{"d_model": 448, "n_kv_head": 7, "activation": "gelu", "norm_place": "pre", "norm_eps": 1e-06, "bias": "none", "tie_embeddings": true, "extras": ["capped logits"], "init_std_o": 0.00437, "init_std_down": 0.00437, "beta2": 0.99, "final_lr_fraction": 0.0, "seq_len": 1024, "doc_mask": true}
Each number is 128 + 32 x the weight over its row's rms, rounded and kept within 0 to 255. Layers, rows and columns count from 0. Numbers have three digits each. The size before them is the row's rms in percent of the matrix's.

# up: layer 8 MLP up, 1792x448, rms 0.0411, rows 1489-1601, columns 112-167
# down: layer 8 MLP down (transposed), 1792x448, rms 0.0383, rows 1489-1600, columns 112-167
up1489 091:185097107130157108079137108080039140097155108148161144113038140164163173127045115124144117159124126141132160156155098155165172169123125170140121152170140085101193137105
down1489 083:094146120121139142158162130132095133140086151104110134118100102118120135143154155113149100129154136118146137135155165182133122143129158102099113117129125121097126092115
up1490 098:091211086205166099089219162143132136098157142110140124148124098173139147120137163128106139164076190112116088170139166080095114102146145093075156115163087128131110168069
down1490 096:151091150107166143179092152039148154137067169132167133087142085083114087130125076111194097142100052124137091122142158079131126049143147136139071137112121114160099152134
up1491 105:168113123128130173118117153133117160126110113181151120123120171142144100094152107116209153151177163141132076141171112101138109140154100106138092137162118154132121167074
down1491 111:136168089098073134123109130065171125095147112135090161076117122141150153141106078095115068124154090214095118146164154129148095154171098052139176042178114134145158092156
up1492 099:146169152091119115095120130105080115146113096134165079072080131122112100088088116104148137157097125125084155134150133128137128118097117100123157158105158070105097148117
down1492 090:158154106121100113133102100117146155076097166158138104116113147135162099141151153178142106134138113150171114086150112126131133137102160133094089141127103124119086088110
up1493 093:101123077140087111132245191128136138180136149110117131120135141125152157134091124155133136123032172113134134092109078156155109177134147178114113088102128157138170079115
down1493 087:184076130101141197174085136086147116093140115154145140127117077200096139144134125143135153154232120118109146115123172097145100062141141134178118119155168126102160171105
up1494 093:117124182126155106183187165121164144120181136121145147160126140157127130190141149131148106133093184145156104086168094086197153105167102181063070132111077118148152184117
down1494 108:084160206141118193125091157095073154148074133121157138155093146125120078141154162079072127134132151139170080145070147131127143173126107095134111148101074168073153131131
up1495 096:113143145111127152128158062128152119136168127147116141112149158113077132137134140067151135112169154178101101153151076115145131161078127128168060089117053102154173076090
down1495 102:124100081187105143108082193101117095150096119067125110110092145138075169068132173078099089176140096153149166107120137119069109092210159171103147183118188137109103183191
up1496 086:094092131090182103092148112139062160117106120124153179149151120091142097070128140140121185105116103099201148111176150145170188141200122123139111142090091125171134060099
down1496 090:116125106119097138190158124120118135133120122126018131146116108123046150161138118147172120120128156169120082183190111136096051118092170082150110137136034152098147109134
up1497 097:198128139181114164044102177141135120125146158077099146122189103115183156131143057134102149227102139147071124139128108122145118104093159075106119147130085099157129126195
down1497 092:131179130031153098182130155078131127135138084104187185175192080142112095139148114170131117149156098131145124137124162198146091120145117124141127136140137108171129157077
up1498 110:175117097065178110104194133104124159117159145098103094121091107150052153149079101179168084117166114137125113146144152108106128145149130100161112126172142184088109063075
down1498 103:099077101129150127175111107069158086138128089103115133088155129255123123090173192111127146159148117123131158127117137071092157116133161094156111122100098078125127106112
up1499 109:230088133100105119119152107100134097145147094105176161110123124142161173061176098134192089120077143127196178187149165075115108117115112183119152167191119188173145094124
down1499 100:135163112112123140157137108128117138127156113092121112111108135089128128138097073141104144094117123116148134059119122195163095115082140084148164105131131120159127112110
up1500 099:112134131099119134099174133117147163115070122154099132123172083115131125115125161159134165135171145084121164120202139120087129105085043161180113104080135117115186148106
down1500 101:167034108141159142177050135063114096161160106072114153155079133115152128113100121098124133131122115188167103172063104113160134170180216125130154133184118165155144154163
up1501 099:141157119108127204150143172129152100178104058138229162109130178150164122132136155157153107154113099161215131203153138139179138140193082132087114103144095111122147089149
down1501 095:134115173175135145181170111122156110085111171122122195179082112143097144086171122068154148142141088151085169143166146106138084126160157134066118136111113121153103118079
up1502 099:137136132114125117075118155099068105131147081142077157146165034119132121092099193156113140123096132130159151133150115107174104086123184065084087157152131141159188117151
down1502 112:118073131161156155175077109091091150149088114146153191139160107184131143156135147110104063149113099069160097143153151147077064097132096094100091170095116114137127134160
up1503 104:190121160086144148131102166134160110135072159135191125094103065196081103148136128141168124138122110148164107125181149131077071135082103104055130171100113115092098141125
down1503 108:065128171107131149133119166048113103130123070090131151113122120170125123114095190125136161152097198181126102101126079112147147132119102169161124066090077139154093147093
up1504 089:123089083141128126152090158123167095125138082116133113146109140115099148072056128173152099095131147191108121184128044122137113133180099111088077133191145101119125087116
down1504 094:148126126123196097151136114091086120118135170107129123119150143088112111110159117117140072128163172135163123100108112129102154159139150164059127138155123095132117165137
up1505 107:148129160084110123120204191097166134135112118138102080183173110122131113117135088075150093141081124071136081171146096113117159167123100131107127091122163125034138142098
down1505 094:122143157157149143096116077110133129108111133142119116136154135133131106107094120085141191154162109123144125132064133094170128111136156103112086162100072122128075173102
up1506 111:105164116108159180108121172155080123105155140182115204144096143118183157118122161145134033108102111219092134132147112127114088129133154080141028092089122107153138138111
down1506 110:107075110176165162094148104156141095167123123134127162094146084141095110149102124129149199165097132143130080075122156158093092125052071111106102179145146134123134116165
up1507 098:174136090074131100100120142084156090091151117158095167105135087151124103063087120178133146133133138125073191078125100141140093106086131116083118124161176134098115129145
down1507 091:093100173127138140152172138126129146202092138111163105175162116086141166140166150111133116153147129101167138143142161143043140158149176149136099117121126134186129169082
up1508 104:148189110129089122106133120170143148117177161125083138151089086123087112114119104154165095139131163181110166107122116029124134155184098097118134160137079130151075130107
down1508 106:168086112126083095114182151105085076068137093123123136111134097143168130166146091152156101158111127066127117132127161148160095126168124137113151165170086138130135068109
up1509 099:157192110156083188057185147113111134074080188137123203139217123042155153158118149164144127129142164185098152153142178196122100111088122070071127135171125107111148121084
down1509 101:130092157132147113144140154131097165141136169159073163119136122118122140157169155130120117112125038064145114159130151189131174178108172119161169127149128057123133127067
up1510 101:128087168095138180130141148099146074063125119149142171149112089107080131139102105109143149100149190195128108171115127124154175108160071154162084166140114121066147119114
down1510 080:084157155157130121175135137088106161117142119097121129115119129143059140120152142150126090115128094114141113133144106141120075100098122152129124131133113111108141128115
up1511 106:132151188185139145151075157178097162100188145101146142129183137090115149103101151215131114155104140189163106143117137091096076123181152113119102107094109129072143086131
down1511 091:177112129140080074124156176096107123142076148106125124104127152130166173151169098082095138159163081180108125136158140165174157131138137151171126174198112084178151128090
up1512 096:143165189117126094047148147106151140115134139181133125115166147079138149146137102126087104172062105131171144140079129149143120048130138108097077152116183116133140168155
down1512 104:144070149150126125100088128039093095115106159130054153153131095169121092050149129118116155090160101118132105141086114147185080124133167144102107133145031143126085141145
up1513 098:153115156204165103133181122116154097137101130099092158131136177071169080148159126110138151139127085104120138108192067124171090127224136092095114120157134157136130140114
down1513 108:071103088141148149124119086063110148102110106130088172157197142172124173135141089110248148136164161157162097137126176098115169102161162137165121170146145121097126080143
up1514 118:208138146106095101124130162101195153125125105145091122130145134096097189139143151170147139142046126140161111134107098082183135147131074113148122122113128080119131168163
down1514 102:102051123128153125140115124091106127104140153175087119174141109112113136173195108120095125127152153098116157157178149151083096126099134149114117137158139107096136130120
up1515 104:194062119166101121084108140108088150107163128153113131109097145136160172069129074141142159127099146182118174104159127107095118105095037145144101103156096149159149185145
down1515 094:172148177093127177137170140111132110167143127127131094161124129080157151143100165180119157171131147082154157120174134142127104131160167127134101104181112085119077125079
up1516 092:110208103083100095139160186065159111108079108156165177140179109110113098097062133150115146062160145115133203093116153155119148101090116122114100084152082113117170105086
down1516 095:100129154122153152127120107154059137151094122084095121185106091156142043124213152062137116164146199087153055169138130116107137090142135070153159126101098140165100142168
up1517 110:130177152126093141147080145031146123148145163081112127085159117148106159098113169152144112121151142180118088112152175081111083126107135122165143157088081146152116117159
down1517 102:143145102165140105123107103171171124093128148076129115098120177179178083146151115126137108119100107082155164124080127120146135089135185097147112104102146098133160129140
up1518 109:102160171133138085132132093158186092110161135184063151075103140164124142129174112076118169117101109096149114162157063138180091096178110119091150158113171113160158124103
down1518 106:220144135171097130144119166088117169161127119133133142127136112198152147107150128157126103070087179152151163188101079127126118149128118120167132126133103096066123132130
up1519 097:156115162175108128107163145111130135181095075107203181095193138144156096069135137145107091135129189129218143150103144113132200164102095180178092073204085148113137136187
down1519 096:057143114164157114062138136091069141111144174160057067153117070113050107154108139128155113184119107048158161183086142105151105165136169132163124194161079081120163107107
up1520 101:163123138114160091183131174153125095095153142107141140116125107130136149054083186132114153104124137102144128174142093079136140139162139128173107114177198149111050106149
down1520 110:129110164112097122112109162193097145157128176114145146181085179128079135146144110100179077136111078096059126135078127108072134134128123136132107138123114077158147102168
up1521 096:126122107096143129161131110136165188152178125192144217096103101115134171145070119193127177079123072144064138151152122137158083157092083106109082172179125122114124070133
down1521 095:121098145182142150122140152108085080171119168122111095137101137162135120072170147093137183132109171201163107156128098091119115140126192173134082092102117128178136116125
up1522 103:162111140126096085126190142114193194153114104108136125130150137120148161089185153134128145160076128132220156124150055053089118151124199118197103055151133168111123113098
down1522 102:138144107061101098094123142141155110108156141080097170126131140126136150166163153137119120173115122139105189178155188159119114114194190118088154132139117045121077077159
up1523 105:121125106157175133118128138158135120184128115136131128114157160112135174102110138214101082110103083143067131136114094114135130097129099162126079132113100102125150169138
down1523 108:130139098095107088156142104133103146085167128129155182155092096179157062140133136108135071125104073134179075172106138158137151112137081084084126124157101126091156086093
up1524 098:194131186205162151134122121112166132139113142117116099076149172176093169162120152160112109160129119163180129163120180072158181104152155057163084156166137149145152104111
down1524 087:094128158109088141129124124128146116136172124166122116105106131142121135132111071122161151191111137056181139124122117096113163126087112134164135069133148117108125137154
up1525 102:139099094146166110131162160085157146135116097067128168119148136137140137085131158178135081183095158139083067126124094130107143100123092138127146111114152054138198111126
down1525 092:079131110069101081083091137104167067136149124116161156149107164123124107114114108101092122152152080113120110125149119126136180082100136132105179182113156106182161078135
up1526 090:143107164080105176117138154103112132156132057116105113144145146159146142115134144177120125138149158176136141105109126082129149170120111062200157110096098150116128118106
down1526 086:119205124161116123116170106132155119106117114123092128176140134186150131097153129106116130121156126098120102117145167129114107123153097111089116088162079168150059109151
up1527 101:115086119122163137124153154139151063204128208117106119140182164083111156103186176145172201129104148120088071098159091144111105138114147179137074132125177106151100096148
down1527 099:160169116133119059091130087146097149091091121101131172096135119163157116141090129108187112123133055142144149141161158177057118120154117077109137136212096131128097106112
up1528 098:071167138153121124075168105169190157110078100177098190119104081102083108112092087121128048101124096140209169133131146122132155178110115126121136096162134138159098099142
down1528 094:154093121070176096109127135085149070116110122116126106227087145127134115128157178151130161104149105131118171132116146184198162165149108160131145161100139056120121124102
up1529 106:134126173068105188137100139083070045129172131184178111147112131081114135113031170142123141076130127176204138126163133099125081162195107145116084137143100075139116110145
down1529 109:153171098175138067191115085060153125152099158136206161137160090153188135153241119155154074107090118143164152130173148143162140160128115166111135104139191113094153135102
up1530 101:119150173146152125090115143072128130154146140186147113104122120131160192103104152095144164197141090126107099123154107125179129111106104144084113209105100125164180093186
down1530 099:137117082113163115175103104092114117110096140107142127123112155159150076134128108104141113106151146160134081127150215140140106145095091109082148141117112136084186094122
up1531 110:145097204163152183130119113110140212158103113159133140100129086138068153142151089170113129145073126130128081134191124103131107133126061070111113156125137071126127172132
down1531 102:104098123097179161161139139098107117073119193155112138155166118147102168126109115079139106154075145145099097122094159164142118126113135133107103110105101153047107112113
up1532 094:130140121076133151078155122087105137109105155085097176076136144138105190121112151172135131153110131191151127180134124096133157145149161056162103131173085164108178127088
down1532 099:168126101137122139095185133130111114122150127115156207131129185112099138157092185114157120117152069121158115096077060164110060197089096152114109121168106078115089151111
up1533 103:113112153094146101077130119103203149155138117092157078081118136106134134082134136153105044183104131136113092115144163138101127193127111184139146141157158149145112156135
down1533 099:111168162163105141181125118130145156164144111120135148183114129144169159114131120053160202117146097115176167192114101154158140087111113120109082110065137115137187087124
up1534 091:102185178121114077101106117148124116066133138173169148095176115157185125134106124174165120137106090104142152142125174168139117120113098156148180116131157166088090092140
down1534 095:159079164092119088171150085131124082141131148103093124163170111071104127145106103133144157138117104156158065148180140153158138103162140111100106105119139056157130113139
up1535 097:113163145133122098082173131084091156136117123115136109172077136167142164170107096128157122168129161141152136134094152087189150130119167130176120125154108102122170154095
down1535 102:134162139122138161127122166065075126135080119070155099167128233130194186154122115111077137158143137074163124070071189128123142069173100169158123132157142129118111120097
up1536 099:133148122145148083178165130120155141199153104139089167127122070088085150158073133152138169164144099137167145176168151135112124117142159103115052104129050102157124168123
down1536 099:137095213185115126085157096088105180182102143101126084117164133123178133132099071113124130093141094116085114128127135127232158120086122175098167134151067149132161059162
up1537 101:150120112140150153151142141101131124152095136106137124079095072197137090059139107123118130179147144100083078134189139163163175129113098123109139216071109146141131158140
down1537 096:085107135111138147114141145164136163102147098117118153141166178075117142189166134087113130084133133202163146125129098125123102129131156103147086086111151125184123102087
up1538 096:123086174107115105132124171168138148147142149126151124105190135138138121120156126120106137136036139088124104131140145134191140090164110095114081135071102155126150123137
down1538 102:161170174093191162118101179128087138109123113067113099223148089146092123114052132102145124134178141179064173105128107079177087124125120164136155163121093127102107146149
up1539 116:148127134143176121105140207111164139137141135145202166140144115105090081099104129209056147091116148145109097144171097132119091161139071097133158114094094139088124141098
down1539 116:121148103102143136096073101172094180141141070143157135134086152163119154136132131093136130179090118145126096109148143167113153068097119065153122237133105177180121114122
up1540 101:189113163119094126087182185119181135158157141153071140138125091084088157101187084205083193150144126164120134119138211104127136129172134105124081068113128102101081121148
down1540 100:145081112097155163144124096122058117100123155148117127106177143158115143113124097185118119104165129137096139132131180191078136114133148087113166209144106127150131093148
up1541 096:247090129100112143097162150147186092087173155058097130139147107148122119139099146066158105115127164083182123117195122102098112178162047172110110138114116083094191061179
down1541 091:066112125104110097120109120133073162101105080114150053174058130113094137097106151125110114116136144170115114087147142172155133133130146114119089124117124202155125184080
up1542 106:073117080134108138113144188106181150161075143118198162090121136121129155102132201142091144156153145114049123148223110156155170137084123148112090100136165121141171179054
down1542 095:150119126128132134114151115123118123108133081123105114111120135112171143202060074125144160114061145142127137148103165109132026140099122095149145100105060112094140034212
up1543 099:196115104134159113152167127069159150177103095125250089140139145118045109140111142118109116160096183096106139142156095149099131157156101158137148146226148104098106124139
down1543 113:198150109092160160131095157084127094099112158118129065090122086170150138142109174145134143151141143076130127141153194154152097103124148162143124133112140133092121131123
up1544 103:166114090114132157114108139159127109138130129105090195095168122153162114145108070133144106070109102185105069153140056132118156180176082009180130125109105126101119111120
down1544 101:042140157147154136109118161090142156118081164106119171130137150158136132132119097115126177209175114148147123053158202141146103151139151117168134158196136139186120080172
up1545 096:136114166099067153109140114128128168148116169119146150122108142160126148085187132158184087154145089137183165118147076115139148083114146124197136154115061154171169113085
down1545 109:083166099039132098143166179127100066087132127107105100165083134130074192167171150084186113147121101139155119137142091114122071137168123142082086082115150111144134113123
up1546 098:149157116169071131083123125071163194168126153099121144129094140165153166100129170130141130225061131130061095140124178089106144124151113140135142135165145142093137162160
down1546 098:030120089149172134166100130117135098135114127035127104123161129161122159112107078051116182103169099156206166201109196133103124136116123184140142159126137141179166099115
up1547 097:114157158113127198144167203090124140135099115115140147117125164110105080108154169139158154131104129106104160122127178181113107092094156120120132111199087145151082138093
down1547 096:138117132165077049087115118099136139120094144150044125153137143143112115137079113130173135158109095124175100086130168091145150069191141114103148073082166113151119124179
up1548 095:133082141148150116112152116135135051135099130119182102116184125229178122106130134120125125096100177146130104091175127060174139129111102148155143103099128142152169110116
down1548 091:146128128117130166167122096097116118137115068120109159094102078149089126081047164102154126153139070071108159128110154144092140061116142069184133150176095116157185160087
up1549 105:110109181099101116108087129112119123075191095163106132109174179121162109158153088092175155109072117088173139139105122065163138109159173125123167108102080068130112159117
down1549 111:201094107105176123132203141114144088159100178126077144146135155106079110104154082123097150150189145160056138135115138104150104162157113165115132153076112093083153137149
up1550 090:159147114134143094118130074118203185218157083127087148122180105173122139152194105141115107156113092107154105082154157103126165098106082154145146089178172128137131091197
down1550 094:136129134080071137147081090079088139129085149094147091133130092143090100081117130104155116143198154088066157142087121166091118072125180154156119102132142104119139122075
up1551 094:103131100069141118122132113157085148109106143177174152121111152136180120067169076137168110140178133182103091106145105130153116144138067119092092096174110158182144112106
down1551 094:165138157109127075118176099112118133104096085067063139154126100130111094095133099146115179108197159083171175109094165121161114134196159136119177158128163091116052083131
up1552 091:120131111138092134145120149136146135168079095152117118133127143117104146123066149130141150189102131104147107148122112120111147150159112074103146111212133109072125101098
down1552 092:128157081140115109154186123119121156171154186085119111156107113147137167124134128141131095134165143125189117119166098111129081152124147135153164151119140132076104123132
up1553 114:127118090132104155131125143090213112136105082114161192119123103182083179159077164158171038120140140128113068137160055113094094146174140108139126087168118147103136122076
down1553 105:187162166125137184120123167076113159132189107160126116146100148075129130127078161159172080123076103100170124156121094136160109175120154095143093126107136120144157156185
up1554 099:120079148116165188154191187118119115107156096153143110137085145114111112087166163147148115156118155128102165150142063147144093103119122186167092103135146202084121098140
down1554 087:128133094169092139150122105136120104088094090106112137145099105124102084114068106039145131147093081134130156097153141138094151099138142075129114133140143092090119134092
up1555 099:123159143074107151138177133129164139140143114133122139143104118106097067128077104099135164118174100162147162096175121130075170138142093164134057081083088147117176175090
down1555 105:113159180103127123107078091120106117141123142109097108124107122177116128119099131096162074148118116145128059106128158095135073118113079098151107086098124168157069123129
up1556 096:105112166177125170090091150162130164134116105101125134084161125193098134129109102111162135145126158121112138169159112090124120180173151154125066099138154120079124085183
down1556 101:248124111161091164113120152130116144094160151074144096107124134148162091115103093127116170145135092099162141099067158097119165112152176137134139103126160117189125121050
up1557 082:127165120141087109095122114128104138105163064172165101122121179139136145106132105098096142127098102193123136117148111097113128153116177080131102202135136132082182142092
down1557 076:122150144083127117144131138089101125129106132110118146115140141141078121109166140127167135109144123126137098136135166100129127104127135136112137130158138100114137100169
up1558 082:150164093136159130112168088099078126163161195099095135113124129152115138148149150094110144113105126127134080203101140102060165159055091122157166104100181137118145175132
down1558 091:103156175129068158205090105084128145106062076134191121142175131112135146132133079135081144103131123162145083046151119162164083074179137112174098137186127136135132147129
up1559 096:120104127094127142151100146122092169165189073145146140089117131106104150138107140195095155108071139097186122146100105176073094148094107069101056106142114120128157129127
down1559 092:163136091174161155126095117045132196166091103155140147157145155128185092103101125102117113089154087146132104102098104128112144112150084130103133077077110125175158126175
up1560 103:172165148085133063120183118133104124126100067136170132118102134122142128155145077113215086116128145145136172093126192120132125174152084072152104143125101147186140170121
down1560 104:062138146135134121134137147111033132106102122205096108136125103102068140145136158175111130096155051196160079117164177133114049113160128142089139085124128121069084124143
up1561 110:160074159122160167139088112162112117086150116118168113112159142115158159090125076103155192166113081180173123141116122105145196138135098121180136168091107156153106112108
down1561 098:120124146164150155154062071145149182159159116066149122100144125190135183106191103169148123186121101157158112128096133166138166161165156063145113156056097104098116131145
up1562 098:121081099144115129109104090118117199131175176114159149088086162210169150108185142137092103181144091133199165094116125084202162102126157181121105176120115057117137152129
down1562 094:102087094212117102176107203038107094145091065137103100177115089059048092102165184205126144108170164188085121146131130139166070142109108130108155086135149129123128142153
up1563 100:229143139143097158155132142100141141091108135170169146095079104165117140130118147147142178171104094127114102100139117090156088145111085133140110179111119117061095126125
down1563 093:155141176110126118131131116065051034078148095123168116133090154125079110120104178107126111070112120090061148131120134132126097123144125111170154099091155115073164176130
up1564 115:142122143156066084100139090120112181126134136127162180092115096121098136138081171137118095139143169105135127089136134101187114151118078073127139217137171114156083135123
down1564 101:140111088157168189151140106181086139131097131064131047106127146174117158128122137077096154113122150154115067105168153113133154178092164120076116123107062170144105108134
up1565 094:142121140145128160077128174121151032146107159152110167157148131133156090140128099126151151161153143117106127129139185104098148093130142117127123078145084129186148025101
down1565 098:089156173112135098184125144006113175139079103139138162154161114166132123126155101172100120144094155161150089156107183149133098160130141092075102141129136093156089114138
up1566 098:140174149127111119146109142129116162102137128188097081148123131099116165156155179075134163088100166135132070095164116115081098152170075135103093114088123139196146119098
down1566 086:112040119116159087136105188158144159158112167088092115101146116154112143104128113101101139083131132123088106138093113143124141106131217123136115127144125131093158086196
up1567 100:186216150105148084126108151125165153104151170093185174160149109194116122164114147132161126121106115104095094213156069119199152083119100096153139095128072105130138134091
down1567 116:108112152099087179074169100138079162128074137162099086156115169110078128150078157152126124150143138056132107121133202120122146163155084134128095120086189128079116149135
up1568 110:148118099091116182146074144092143128113147120131185176147137130163126098107155111113185123081064136167177094104114155081215065130149079098127158151091080067171141115086
down1568 113:181132134118103123116110211097132122063200126088100118142141095123105123086140105130144158152128059103154080142133161167113124088135129112099114122137107068129110113143
up1569 093:217132136171121105112179136091167101122108131083104145125105094144109098140121053084114069172109162116120120118160095118141107137151125169129114127143113089062107184137
down1569 108:109151095152161111111123151125113109117158165105139071133132174167070134102112138111126130084122120125113064122111148123139115130134138122126125132076093162113164123159
up1570 107:131112171090124056066119159075134128204096114124080113135173139149091115129154069123124122140164179161062122071132159133105166215155120115076114096162089065120085126180
down1570 104:143090122135161179151156077130113126180113151098155114116122131097081142151084203123083159159096091170131141122113111173031141086100077112158177125196133118121120077141
up1571 092:157172120158103080088108119135111123158129158141098172074133176151132144129094148102129139127165121105103114181143117098153113096118140116133125116098081138184112126104
down1571 103:143086150098160112124090165047111102120146174132108140137114141113034122094151112114137178107145125184141075071147086143165124096096084168121097130148169070156115110076
up1572 108:153090127068173106098136134117129059169159120122137165125181084146108119105104115133112124137098141139134104099184141099143102180168068114118157164199122091136128147145
down1572 107:108157127073149139158131108106047096160114173124157118119147210157106113128084147080135133149127108133152111190120173107104124102079088144085114113127173085138084115117
up1573 102:144145128118083131140142094103164169114189199175160134126099149182093119147135127111149150102078103104129121147112146097126135136082127151146154107123082127140165148094
down1573 107:145190168123142132175109084112168074133104174107156134098144065070141086123129178165147118103082146115146146141153134096162109106170107149155114130167158111105114167083
up1574 089:117159167105112105024106124108161132128060120060111094116184149172086133133078088131150078131081103170141090121151060094159075129103198158181125146107056114160127131073
down1574 095:084153112132130135160155168052063116198122086107132183210127154136106134131146087114125122138103120123173116122083136146090087118105118120075142103134112120195108122181
up1575 098:129113124078141130103126135106126112115159104101182130120145106085098122079139079146136195110088168145097075116124168137151131107161139027117129125123014076067144067120
down1575 103:068160165113098143161168100064115160184112101135138106123155090197113178065150162118113140097176096121189103133197157130176094150152108170198066101117164133148147162135
up1576 091:167109132151149095103134128164117185157073136109188145133117156143119140165180128094122140083150063086131112114150147114141093163106107067199086141100099104180160050125
down1576 094:052119124104109157101136139069107091094138084113035100097128160158166170112160111097166115142135121085235123159075142148180153134144158125103135118162100115076098140169
up1577 113:162144129148139124127122103081208108171112144115175116094169131147143144101096182156160111179113083092114171125096172119173152148124148146181127155147167127171145113133
down1577 105:203153116097070118122070191166164070152129185119133165145081120117107157143166036131082107091158147124147101133112147087108084157127179122101080122134076123107093148109
up1578 108:131130163152066120086180128140139138112172139204175148105109136121123141098084159152114100161096142131126174199146125124128191163127153060169056129106159147114145090070
down1578 104:154167106129123159108164151137159147084111081147110121154106116102112150168142137153131134148142117117144149138147104178144168126076152115143092118130151148094148092153
up1579 102:115166128203127142136151148070168176135137147172084122115117102156115185094143131110169147154123147181104120113142167100157038180099143087136074098229133124121141164099
down1579 104:142165108113133167173061112115152117108097140178116132135148121197179119129096116117163075134137092154180089086072125143138073143157163134097172141142086159158084115144
up1580 103:158141121173102090150134148105195166136116140116075162074154088146103115126147107180140176205125136135106136134110132118143122137149138088154103117153094171094094101127
down1580 112:087213146123102153094125120161089144161145167078163174142082145120093089133113155174082110126156122131132075129108126107119112170144141177151129089094094136185105089173
up1581 105:123133138101125133128106127155144159144108170124106205122165042099114148120148084134156165191117162157144189088114069102116173175093089140143144092086104139120145161077
down1581 105:106126108134172142133191128126047133199099110138182118185126182136144089149111113093097115154095088134131116095138109072123076046201156137142086165140145161104095083146
up1582 105:097143152125130119135124146087188130155167160152110159102118140102054154134124133153153071168129107199117067128120117096123099139113098157093081114141139148139152151097
down1582 119:155124163118088098173160111110109151107078153127126114117118126094083090103168122096133102123189094175130132049144145165158149145116109121051135100073090107096108107147
up1583 097:120146139127119159087167141114080087081183087090189158118104165086138130127098121110073178099102079174180124164125074108196086166185144096127145144104070099105200114170
down1583 095:139111131095129111157060148146103133124104196136066116127102157153133136175138095164146165157099159112160120065159109169125134154146070181094153144146165177091159120086
up1584 106:129141143141192140107160101155089123160081085197137107130128118123131172136139091148120126141107176173101115078159119114083123125125094148179106177184112077167116092097
down1584 107:137149157150089168137084102099105180113177183162107155149132199131173108152039157136163114149102144119188125089136135075109075157116093123119145150103081108097076084147
up1585 097:164128155150092218071150089113170130164127083151145162125198120121193104134132174127122130156150174112139158183168095145116090138158065158117150152157136100151078114091
down1585 095:100133066060105120102117112104078117172122159081059127124106096131138138112151109164118125125140132049169140146130121155122124134172145122125158155148080088172125084176
up1586 100:135165162105118130129169126100178175107081099115126218149113099125096109109110175148122136120130159141090167152134073135114122141089121082123078158150064142083194113114
down1586 102:095126123082138124103137134107107075164118177096124176136172128095134120170126117137099169134139091135115141103126101169195187083078132117108117079164112101161118182101
up1587 097:123166104081145164114139154114090080111095073148125143111075080127099112111073152087093112109155126163120079114139126134163125166121085082117108092089160144163116168093
down1587 100:078163219132153093180142146073126176128145141047073117110115137142118137102211075157119174148109136051166085083111178115094180158174148174145143117168094159125079179178
up1588 087:128179113126107170133131134076159136147144072148094109133116133106097108111163070095101165152072134140175100068141094127121161182134088176160085121098111159159111110135
down1588 087:144115098151128170081152091138098104143089178134112128123140131137123168159154180070175111135152128081155201168144066139114098132186137121088141119143096113094152104104
up1589 097:161134127147149078080129103133111063132098179142162193080111130129126169124100122113146107070120107128149093104171110177137058146136061155132093143118098152121114040115
down1589 107:102151177134122145128132178085122119096105103103094122186091164146132155122150109115109154110181150155142184095108177148145113078092142076122171131135157156202125159168
up1590 106:102169114115141101130149079087101166096204118139146133145137051170131097153180113130126127114079124117100115107149109085161106147106137047127135217113114129143119136132
down1590 103:134091078188083105158064121060096128142161177140070176140133138132104136147090170122114128153152075112075177142117162137170122190107134165108133096095080074140154116116
up1591 095:155099121094073099157121133088170069167060136121110194129064140152115070055112122173120109145079121125102075103192118088151135143102101191153081194158135149067143121116
down1591 094:082141135170190097097101128128154122166114139111116160174055088131136174115174117138105149124164171148101158155100124129116138086124124152083124056145162117133159089173
up1592 096:136142138111161117145113110126121069158112136130108127143171127087125169090090161133147136091093164156029098127121120170178092145108144120148120146097057131124209133170
down1592 094:103174119157138090114119144122164120170148118171086094091099129143145171141171147193153123122159125123130124090113146094086125089134136157169064095184127074170096132109
up1593 102:196087166154121146142172147150152115070113099159182104126199061139126106135090151142137126176061216166122169144142144124147072157129059125137078152184116136119111099137
down1593 088:097153120159134055099097131105116133137095168158145152151136135170153151093166096144179129106147081166117176124139152178115158128141142149127085117116147139130125132142
up1594 097:132090177156122122019157194139146119092158109104099108106160178072093129072138093091135134160147153143103151144144056087115160152119120138130095122103144064164111169113
down1594 090:139164093108115142179094113154123111067127080133123144123134151083210179139159137139109138098085124140170128153103119143180079081129135083081127147116130142140147102190
up1595 098:125119150144100166119126074148134199130225098135091092123181147126107154203179102126149144177123085126116121147161170120152125138129156102135064159102129114073125047158
down1595 094:139096161106131173179097123083134139151025138152137160107082102147140156146107139174110098085181082125150099084123121109073145093119047223187153118148198095141122163159
up1596 102:199138130099163102117105176124131115115102149071107203127118153127098090047187130130178110132152107169083045106147126118158169155125124111132124122136126126118118163142
down1596 092:096173085112080114116112118127144144146125146097122097124150109162125136133151182122137088163128120077162094139202159151166116103133119151056129087154112118127102109140
up1597 109:088098120174157150161154129128168118104149100110106086128138085178147115084126176128104176087177082110131079144157137102161108145119111089122149143190130126147144085082
down1597 122:074107161136148153129068121080144085111139126083119107107159105147113108153149132133098129134114124153100101133097073128169109125141167077151090172137134119172060137147
up1598 097:085136092120138078120197169153090152173098133122084188090105142121081131142098168154131103078091138112077109151155088095146117181115111176103140154106134128132144152161
down1598 115:087202158131103060101157158059129191104140125137150151109145093196150105151138131089096141151111127132197106153103149121151120120097194167085110155172100093127134135117
up1599 103:131150148130150083071103169095134158160195157150060148175188096082155163175139089152086126160076201167151110137102099146144054132088146109113133171114134082069171098160
down1599 097:145111166142150099136102087161098135143131125100139163168206104133153085117176116082185150198107077064092132123142141092139164124124132107073062109113201092105111123186
up1600 101:144177101109131156152157144122157080171145107143159113148134099109075167090137123169131159129126164167133123090144118141134096134070130096155091139144109132186088146114
down1600 098:102097144128194190164112120135160132142166179151119178092132128129090055123152125077120110112127178169123088112106132137131147149146171066120160149074187131094131151129
up1601 093:131170166154166109095119148079162092101165077120169139109179137173129107138144136128139095123073093097067174151146126096147056170127131079153121141085136100130140154080